config.yaml
num_hidden_layers: 13
hidden_size: 640
num_attention_heads: 10
num_key_value_heads: 10
head_dim: 64
intermediate_size: 2560
vocab_size: 41793
hidden_act: "tanh_gelu"
norm: "layernorm"
norm_place: "pre"
norm_eps: 1e-06
positions: "learned"
qk_norm: false
attn_scale: 0.125
bias: "all"
tie_word_embeddings: true
parallel_block: false
init: "trunc"
init_std_qkv: 0.0196
init_std_o: 0.00385
init_std_up: 0.0196
init_std_down: 0.00192
optimizer: "soap_variant"
learning_rate: 0.00258
beta1: 0.95
beta2: 0.95
weight_decay: 0.15
lr_head: 0.00666
max_grad_norm: 1.0
warmup_steps: 200
schedule: "wsd"
decay_fraction: 1.0
decay_shape: "linear"
final_lr_fraction: 0.0
batch_tokens: 262144
max_seq_len: 1024
doc_mask: true
train_tokens: 725500000
max_steps: 2768
dataset: "wikipedia_en"
Each number is 128 + 32 x the weight over its row's rms, rounded and kept within 0 to 255. Layers, rows and columns count from 0. The size above them is the row's rms in percent of the matrix's.

# layer 5 attention query, 640x640, rms 0.0472, rows 349-383, columns 80-119
size [ 99  96  90  83  91  95  84  93  89  83  94  84  87  89  94  95  90  90  94  96  90  97  90  93  88  91  93  94  92  94  96  93  92  95  92]
[[128 142 105 142 144 111 100  75 145 146 133 124 120 103 116  95 194 141 166 116 169 179 204 116 105 125  71 185 124  77 109  93 151 181 145  89 161 136 119 103]
 [187  88 119 140 125  98 105 151  89 159 159 120 110 116 128  74 142 116 197 135 150 171 156  75 102 145 104 174 105 125 167 138 155 149 110 151 148 161 139 131]
 [143  66  81 134 110 155 137  98 153 135 131 162 125 146 174 112 114 137  93 130 128 147 120 129  76  56  87 122  91 117  96 115 184 134 166 131 118 101 110 153]
 [167 157 125  75  91 140 106 179 107 107 132 112 123  83 100 165 147  80 134 132  86 102 141 123 204  75 134 111 148 192 132 113 151 192 123 150 170  96 105  82]
 [154 119 134 119 194 144 165 125 114 185 167 114 124  47 194 124 140 101  96 148 185 174 168  92 103 201  99 148 137 142 128 217 146 153  86 138 146 167 150 182]
 [ 64 105  99 114 139  60 151  99  73  96 159 104 131 170  56 102 116 108 119 179 129  99  83 161 101 136 127 125 181 164 206  95  90 163 161 151  75 133  71 114]
 [115  99 181 131 113 164 119 110 163 201 119 132 129 107 139 127 152 116 163 113 145 159  93 119 117 135 113  42 121  79 116 113  79 157 129 112 137 115 175 180]
 [ 54 163 168 155 129 149 139 154 106  79 151 137  84 148 121 136 137 100  97 115  62 133 147 157 110 167 194 163  78  95  98 166 107 117  91 135 160 117 170 144]
 [117 204 197 168 130 126  38 158 141  88  96  89 156  90  60 187 134 106 116 133  89 105  86 137 102 115 130 118  99 136 164 100 107 112 114 110 129 129 159 129]
 [184 185 131 165  78 140  76 161 161 136 120  89 171  70 144 112 112 155 157 101 177 148 109 106 102 148  94 103 111  91 142 199 144 182  58 137 143 150 104 169]
 [160 180 177 159 120 137  72 141 128  93  90  95 147 123 127 173 119  54  56 143 146  97 154 124  97 112  95 119  83 120 112 129 109 131 120 154 149 102 136  99]
 [178 167 152 160  87 178 154 112 100 141 160 100 120 170 143  99 130  77 172 113 140 144 135 159 125 109 133  87  73  66 128  91  81 124  92 144 128 129 136 144]
 [133  59 104 105 105 219 106 143 141 114 104 143 150 126 142 124  40 114 151  81 101 160 172 107 130 123 183 187 132 140 110 138 159  88 134 150 118 125 178  98]
 [149 211 143 125 134  91 148 167 120 126 121  48 149  95  71  82 151  74  99 133 113 172 115 161 188 169 154 132 159 171 117  95 132 103 117 139 114 115 128 116]
 [ 93 105  63 112 137 130 170 113 146 135 107 114 112 138  89  96 166 160 149  94 120  93 126 130 179  69 101 175 119 189  82 113 116 144 190 106  88 110 115 110]
 [ 95  62 151 113 130  96 129 112 185  93 119 127 115 189 138 132 113 153 100 105 111 101 108 153 142  80 118 162 112 158  97 131 112 107 127 118  99 134 100 166]
 [ 79 115 103 114  90  99  98 118 103 149 132 177 124 100 115 129 110 118 126 145 102  99 106 129 129 140  72 102  91 142  99 126 126 162 104  86 132 118 120 146]
 [150  67 137 129 100 156  96  76 136 134  94 154 131 124 106 102 113 206 207 110 116 106 120  75 122 127  61  89  99 131 116 192 136 159 212 122 152 163 147 176]
 [ 48  76 157 153 157 130 101 134 118 154 110 105 190  81 110 158 129 130 120 162 121 135  92 151 137 151 157 207  96 184 186 138 151 142 149 108 110 169 186 180]
 [158 115  77 169 126 148 133 130 157  67 113 168 120 164 190  45 133 195 139 139 149  99 173 157  97 149 116 146  65 134 121 116 138  76 142 148 116 134 144 107]
 [136 157 166 160 123 109 109 104 146 156 178 193  96 110 167 107  93 158 146  77 105 105 116 197 174 123 148 134 102 110 137 151 116 132 163 114 129 132 127 187]
 [134 150 133 162 182 122 147 141 107 129 131  98 107  76 106 105 144 114 122 115 164 146 178 111 154  68 153 149 194 108 159 133 136 124 158 116 142 105 125 143]
 [192 170 187 138 121 180 175 198 143 129 106 103 145  85 162 144 113  97  82 156 145 138  86 162 129  86 183 130  75 165 122  85 134 126 130 122 129 106 145 145]
 [125 170 118 120 141 140 176 193 139  91  95  82 209 120 173 166 122 137 197 116 100 119  89 148 147 116 154 143 176 115 133 171 168 129 131 132 168 180 160 115]
 [113 181  97 122 124  96 134 134  79 155 126 125  99 117 146 112 196 161 140 126 202 132 125 146 247 134 129 154  74 115 161 129  89 148 152  98 135 117  69  78]
 [155 153 143 155 111 131 130 154  98 125 118 104  91  75 162 170 157  90 118 106  85 106 153 153 138  77 139  41 116 116 110 188 167 148  51 120 157 118 158 179]
 [136 148 156 141 129 116 128 105  81  75 110 177 161 170 153 102 190 208 179 146 173  92 168 159  72 146 159 127 186 103 127 147 181  98 112 167 110 159 132  96]
 [185 153  88 121 115 103 151 134 120 152  64 129 180 158 125 103 146 113 133  96 125 126 177 141 148  99 147 153 191 116 163 149 139  86 136 148  89 164 118 136]
 [114 145 149 158 102 113 104  77 112 144 136 190  98 145 160 125 148 117 155  93 106  77 123 155  98 122 150 112 109  71 142 109 126  99 143  78 127 120 155 128]
 [190 185 164 122 176 125  55  93  56 162 120  97 159 145 112 122 161  73 147 243 158 143 181 119 131 144 137 123  89 138 162 116 186  79  68 193 164 147 106 106]
 [136 129 134  75 111 133  61 114 101 132 147 134 156 100 112 145 103 129 130 117 125 113 146 124 198  52 113  75  99  99 128 117 112 125  92 104 144 100 120 127]
 [174  63 145 119 125 122 161 138 174 143 119 192 114  87 174 144 102 118  89  91 147 128  92 150 122  91 115 163 180 151  98 100 122 158 115 103  98  96 173 175]
 [106 163 136 124 118  86 131 148 122 103 154 116 150 119 149 132  79 144 168  96  84  46  68  80 116  47 126  42 185 163 151 156 199 192 104 102 111 147 105 181]
 [126 122 105 125 181 105 119 136 154 203 106 107 156 104 118 166 172  98 136  93 175 135 161 112 159 148  69 139 181 167 131 124 159 177 137  92 127 163 145 112]
 [187  89 122 126 146 140  83 181  84 167 111 103 156 130 142 125 152 133 140 107 159 125  99 158  89 147 143 114 135 113 132  99 102 107 112  85 128 156 155 109]]
# layer 5 attention key, 640x640, rms 0.0454, rows 349-383, columns 80-119
size [104 100  93  77  91  97  80  93  91  80 101  80  85  92  96  90  95  91  93  95  94  99  92  96  87  94 101  93 100  90  96  96  91  99  91]
[[171 117 158 125 103 127 115 109 134 124 204 150  79 135 103 117 146  84 171 129 151 165 132  85  98 132 135 130  87 101 147 137 124 160 171 143 162 170 114 111]
 [170 110  96  98  64 125 103 161 108 162 109 116 103 162 108  96  75  84  96 139 162  94 171 159 110 137 149 118  93 138 133 105 152  89 111 104 201 145 149 156]
 [ 97 128 134 143 179 136 146 106  95 157 143 128 134 133 160 130 135 131 137 145  76 189 108 132  71 135 129  54 116 189 102 171 170 106 144 236 156 111 119 141]
 [173 175 105  88 148 164 145 123  93 151 143  94 142 103 112 127 193 145 106 114 105 111 117 192 111 105 130 125  81 145 137 127 154 162 104 105 103 163 151 146]
 [ 53  93  81 160  84 125 144 127 142 107 140 131  87  91 135 134  90 146 109  98 131 129 172 139 173 123  64 119 168 107 137 114 135 117 121 138  81 127 160 161]
 [175 120 132 116 160 140 123 128 117  88 143 102 123 144  73 112  94  70 106 152 183 150  65 181  80 104 163 154 101 103 132 175 136 157 108 102 139 121  99  82]
 [ 55  66 165 158 111 115  79 144 179  80 119 150  85 184 106  92  84 128 178 151 131 138 122  87 163  98  90  97 117 114 125  86 114 166  94 118 170 100 136 134]
 [ 92 125 164 155 141 122 151 135 187 102  98  82 110 115 112 155 167  79 207 164  73 107 117 147 140 124 139 166 109 144 145  96 146 179 112 110  25  83 167 128]
 [161 137 137 138 145 148  95  85 140 161  92  85 153 130  93 164 156  95 129 137 133  74 121 176  55 163 163  80  98 150 160  89 123 133 205 136 160 118 166 158]
 [168 164  99 133 119 136 134  93 103 135 152  93 158   9 141 205 170 162  75 147 117 140 143 205 104 160 175  90 127 104 193 142 131 125 155  88 165 170 147 145]
 [149 148 168 104 139 156 122 144 176  78 123  95 139 119 133 144 131 104 184 131 120 120 112  91  68 149 152 129  78 173  96  80 120 168 103  72 112 129 187 157]
 [ 80 159 170 223  79  84 157 141 143  90 100 156  88 180 131 122 102 121 165 173 106 120 119  81 167  85  93 139 183 128  73  57 155 114 112 161 116  97 112  92]
 [ 97  94 134 103  50 175  86 116 166 117 117 115 120 156 118  52  62  47 125 147 134 100 153  91 132 136 145 149 132 138 141 138 157  73 145 146 132 109 199 146]
 [107 128 109 183 131  59 132 107  82 121  65 127  40  99 121  88 103  88 109 147  97 116  69 139 144 105  74 144 172  54 118  89 131 128 109 107 123  92  40 114]
 [169 117 153 113 212 147 134 142 112 146 176  88 155 135  87 106 175 130 159  88 129 158 134 136 136  92  89  97 121 151  91 146  91 146 130  53 128 118 110 105]
 [153  72 130  93 170 136  96 134 137 131  91 130 158 105 137 117 151 198 112 100 121 139 190 158  97  77  99 201 136 179 111 170 123 136  74 142 190 142 170 161]
 [ 55 161 123 105 131  76  95 164 148  86 159 109 118 109 123  89 121 105 115  99 123 212  87 132 164 113  85  96 136 160  91 131 151 163 150 105 163 158 179 121]
 [188 100 101 117 127 163 136  98  90 151 149 113 115 139 106 179 131 158 161 136 131 204 166  83 151 128 136 105 153 157  88 169 131 149 141 107 187  77 110 165]
 [152 106 114  77 160  99 116 120  98  85 109  41 176 133  84 132 127 142 132 148 158 149 135 176  73 166 123 109  96 172 135 118 163 105 159 125 134 157 148 189]
 [ 73  81  55 150 103 107 127 138 147 110 149 152 117 115 156  99 128 161 144 117 145 142 147  96 128  88 102 153 107 110 152  94 117  63 129 154 107 123  92 108]
 [180 122  91 184 161 171  93 116 127 172  90 124 195 107 138 125 125 134  93 147 129 119 114 178 116 170  88 122 160 147 138 167 151  94 140  96 162 129 114 170]
 [137 101 188 132 145 128 137 177 110 169 100  87 117  95 151 155 127 127 127 129 103  31 170 122 157 110 141 136 149 100 152 162 150 123 181 171  50 113  75  72]
 [ 99 126 103 146 116 152 170 127 128 117  46  71 146  82 178 127  98 129  89 155 151  97 113 172 120  80 119 182 151 136  98  76 108  84 117 123 122 151 129  99]
 [109 114 133 138  63 114 114 138 167  60 124 122 142  84 149 117  79 129 151  57 157  59 128 152 156  97 122  99 149 112 114 130 135 112 187  89 128 150 176 123]
 [173 102 142  77 133 131 138 165 120 156 142  77 163 140 112 138 178 158  98  81 142 143 132 182 139 184 159 123 137  90 181 179 120 128 148 116 151 172 133 136]
 [107 163  89 134  98 123 102 153  85 129 109  80 113  70 161 120 146 151 159 130 112 133 161 110 186  97  96 123 127 141 151 122 126 126 128 153  59  67 129 138]
 [120 167 162 123 131 114 111 156 105 110 159 155 137 177 125 115 170 175 158  97 141  77 135 118 107 141 137 179 150  86 127 136 145 137 121 147  66  99 159 127]
 [100 155 131 125 125  99  69 111 158 185 130 125 132 149 142  72 142  82 135 121 113  88 109 129 180 111 131 161 119 127 195 112 107 141 104 125 108 138 116  80]
 [167 135  97 161 153 140 132  95 122 114 154 144 100 144 145  63 164  68 173 134 111  77  92 135 148  97 130 125  78 176  84 111 122 152 146 117 175  84 126 144]
 [127 117 170 122 114  94 135  89 143 104  97 118 135 144 141 138  74  72 158 146 141 117 138 150 183 102 125 195 104  99 165  62  59 126 109 135 107 158 107 137]
 [105 130 130 172  89 137 155 115 118 137 129 103 157 114  98  78 141 110 136 125 149 164 119 132 173 107 122 124  99 103  64 143 112 161 120 138 127 107 103 148]
 [ 63 133 165 116  83 106 100 134 117 118 125 108  90 127 121  87 122 146  95 133 151 143 155 157 125 113  96 126 218 174 105 102 132 122 116 194 179 146 150  95]
 [174 126 167 151 137 113 137 145 123 107 134  81 159 107 110 131 165  93 135 107 129 139 140 139 150 130 121 112 142 165 150 146 158 132 116 118 105 109 153 156]
 [185  87 136 104 157 115 113 145 118 154 146  98 123  83 142 166 140  64 156  35 105 134 143  90 141 107 116 174 118 138 153  95  87 134 141  90 123 187 129 168]
 [103  88 124 137  94  96 122 120 135 123 153 137  95 177 158 101 143 137 139 141 137 113 156  85 132 111 116 135 104 161 148 118 139 148 125 153 124 137 146 111]]
# layer 5 attention value, 640x640, rms 0.0395, rows 320-322, columns 80-119
size [ 91  91  90]
[[149 127  86 178 102 107 113 135  82 112 157  82 160 112  93  54  58  90 113 171 161 151 140  65 148  72 118 177 170 106 102 134 174  81 130  55 143 137  91  86]
 [ 84 147 147 139 132  85 127 189 110 144 117 164 108 128 144 145 131 150 166 135  81  99  97 125 187 138 114 105  79 123  99 122 137 123  78 105  95 141 148  97]
 [166 146 162  99 115 121 177 149  91 193 112 127 135 125 151 100 111  90 164 155 190 160 117 135  97 128 137 147 115 181 125 128 120 154 143 114 144  99 110 115]]
# layer 5 attention output (transposed), 640x640, rms 0.0405, rows 320-322, columns 80-119
size [ 93  96  91]
[[113  59 109 111 130  93 124 142 151 128  75 161  94 157 196 179 130 122 115 126  64  90 116 148 135 158 167 118  32 149 140 143 114 140 119 219 142 112 124 161]
 [108  97  71  91 124 198 101  88 144 135 144  89  90 161 144  92 123 176 131  91 139 146 168 119  83 167 161 127 166 111 139 114 149 107 151 107 191 105 101 154]
 [ 51 110 141 123 114 131  71  59 139  96 160 121 107 112 102 164 209 162  83  71 114  71 114 170 135 118 159  81 166  93 117 141 148 117 115 119 141 182 150 158]]